config.yaml
attn_scale: 0.416
lr_mult_o: 1.53
max_seq_len: 256
max_steps: 4788
Each number is 128 + 32 x the weight over the matrix's rms, rounded and kept within 0 to 255. Layers, rows and columns count from 0.

# layer 2 MLP up, 768x128, rms 0.27, rows 657-676, columns 64-95
[[102 124 119 133 124 117 124  94 149 108 129 129 125 116 135 144 110 136 117 141 137 129 133 117 152 121 103 142 105 153 116 111]
 [ 97 141 125 117 119 116 140 208 119 190 150 158 175 132 106 164  92  97 147 121 130 109 104 123  97 193 119 107 133 113 125  76]
 [173 130 199 157 112 105  77 157  65 172 111 119 141 114 164 102  42 165  30 102 157 148 190 157  86 156 154 125 180  76 197 186]
 [125 136 141 125 114 130 117 137 114 115 123 142 111 145 132 134 128 136 106 128 131 122 132 140 115 115 120 151 133 137 103 116]
 [142 144 162 112  96 166 121 110  82 129 174 136  66  43 161 144  79  92 165 111 111 124  99 131  93 121  97 120 170 163  89 134]
 [100 138 142 127  91 105 193  58 217 155 133 111 115 106  48 103  95  79 121 101  91 177 135 127  82 161 152 111 138 131 108 121]
 [ 88  99 129 162 151 150 210  93 148 160 104  68 102 155 138  84 108  67  87 149  76 135 138 133 105 137 155 119 110  60 136 192]
 [126 126 128 118 136 125 123 136 127 135 116 125 122 126 118 129 120 128 109 118 129 129 146 125 125 131 125 130 136 135 135 136]
 [136  99 227  44 170  96 128 131 162 217 132 160 145 151 160 156 135  48 156 115 214  99 194  80 112 150 115 115 154  87 106 193]
 [131  97 127 152 227 143 116 146 157 171 103 106 130 179 144 105 124 175 152 155  86  84 155 184 168 143 113 155 159 130 132 190]
 [113 142 118 155 108 127 123 170 134 175 110 102 114 120 116 115  81  97 105  99 118 102 115 152 151  86 117 137 146 117 129 183]
 [101  60 117 132 123 188 149  70 110 147 116 126  87 165 131 107  92  96 140 151 136 121 184 116  92  71 106 187 153 136 165 173]
 [152  82  99 114 126 177  78 187 108 159  94 102 145 159 125 133 180  86  81  89  88 148 105 246  96 220 106  88 162 139  60 155]
 [119 155 120 121 160  77 186  51 154  97 116 155 188 157 161  94 150  93 135  95  99 119 137  86 113 125 164  92 117  88 144 128]
 [121 127 141 129 134 123 106 121 147 118 113 143 121 148 129 136 122 130 125 140 105 130 135 133 137 130 117 136 133 127 103 116]
 [122 134 120 130 146 143 143 130 121  99 141 133 115 125 137 131 109 118 116 171 138 127 100 120 112 111 123 118 112  91 111 123]
 [149 118  51 183 189 137 112  94 100 164 111  99  38 150 130 105 157  85 121 168 136 103 210 110 125  87  97 131  94  71 164 147]
 [114  97 161  82 132 100 159 146  98 159  69 170  53 170 176 119  63 149 100 163 200 132 118 143  76  95 150 116 118  70 109  95]
 [103  82 144 146 147  26 145 115 146 136 142 141 114 100 110 117 157  85 172  95  96  73 151  90 170 166 124 176  93 132 121  66]
 [119 116  68 128 133 150 166  99  54 131  88  43 150 138 155  72 118  99 135 111  72 135 130 129 139 124 158 103 131 152 150  85]]
# layer 2 MLP down (transposed), 768x128, rms 0.238, rows 657-676, columns 64-95
[[136 111 151 114 122 159 131 146 126 156 139 114  97 147 128 131 162 160 128 133 134 118 144 122 140 136 144 140 141 128 149 125]
 [ 92 124 149 183  83 120 133 143 170  56 132 128  71 113  97  81 163  70 118  88  96 151  97 134  88 118 156 110 193 140 136  78]
 [121 156 140 224  60  69 157 129 108 139 143 193  80  98 156 137 153  93 133 115 103 166 140 138 113 125  90 142 117 108  95 168]
 [121 152 101 150 120 112 156 102  95 122 146 136 149 142  96 137 140 157 175 144 116 130 135 118 142 132 137 104  77 125  99 165]
 [136 163  85 147 106 152 156 180 179 220 139 136  99 153 113 149 176 136 145 147 203  75 145 164 177  84 107 134  94 116 132 135]
 [146 141  81 132 109  80 155 164 105  71 124 128  87 108  89 158  91 205 140 111 137  68 156 127  79 107 166 106 154 181 167  90]
 [117 170  95 177 123 215 106 142 145 131 132  48 109 215 116 119 155  94 144 102 193 111 122  88 168 112 106 159 107 124 102  74]
 [122 134 127 145 128 111 130 133 107 107 154 142 128 123 142 124 128 126 117 148 125 135 134 129 120 111 127 119 137 113 140 120]
 [153 189 103 103 184 193 124 191 142 129 111 126  70 141 164  96 131 156 186 198 165 123 106 139 124  77 146 102  74 129  83 105]
 [110 123  82  87 113 153 161 104 101  91 143  63 132 106  94 130 143 117 133  95  58 130 178 139 132 140 116 219 109 154 165 203]
 [119 184 140 175  90  88 143 171 102 141 134 130  59 115 132 127 134 122  80 168 101 115 127  97 190  92 104  99 145 132 139 210]
 [106  74 111 176 129 188  93  94  63 199 154  76 167 116 206 139 125 133 178 139 126 155 134 111 135  57  95 156 119  66 129 170]
 [179  79 180 145 154  53  93  90   3 124 153  87 131  98 161 153  74 137 151 107 101  78 141 123  96  94 173 142 118 109 111 109]
 [106 139  26 152 145 130 102  92 113 117 187  95 120 108 123 103 140 182 115 156 181 149 161 126 103 100 167 144 155  96 144 127]
 [138 104 108 146 133 131 122 124 131 110 140 131 134 116 127 120 112 121 147 110 136 147 126 133 113 149  94 131 121 128 155 122]
 [123 140 171 113 137 108 146  96 161 151 142 106 182 125 151 103 197 119 124 140 125 113 103 157 126  97  26 125 152 154 151 143]
 [ 74  75 134 165 114 161 198  62 119 202 109 127  40  96 131  82 159 111 145 156  96 156 133 121 155 131 123 181 133 142 128 157]
 [136 130 154 160 140  91 111 179 147 138 148 148  86  98 109  71 169 126  77  76 126 153 214 132 220 117 119 125 202 119 127 140]
 [132 165 105  98 117 141 183 141 124 114 161 119 167 176  91 146 121 150  61  93 126  48 113 137 154 107 106 188 166 147 144  73]
 [134 111 134 133  68 151  85 127 133 143  82 148 126 153 138 148 121  85 101 122 124 100 144 121 127 102 196 167 122 142 165 146]]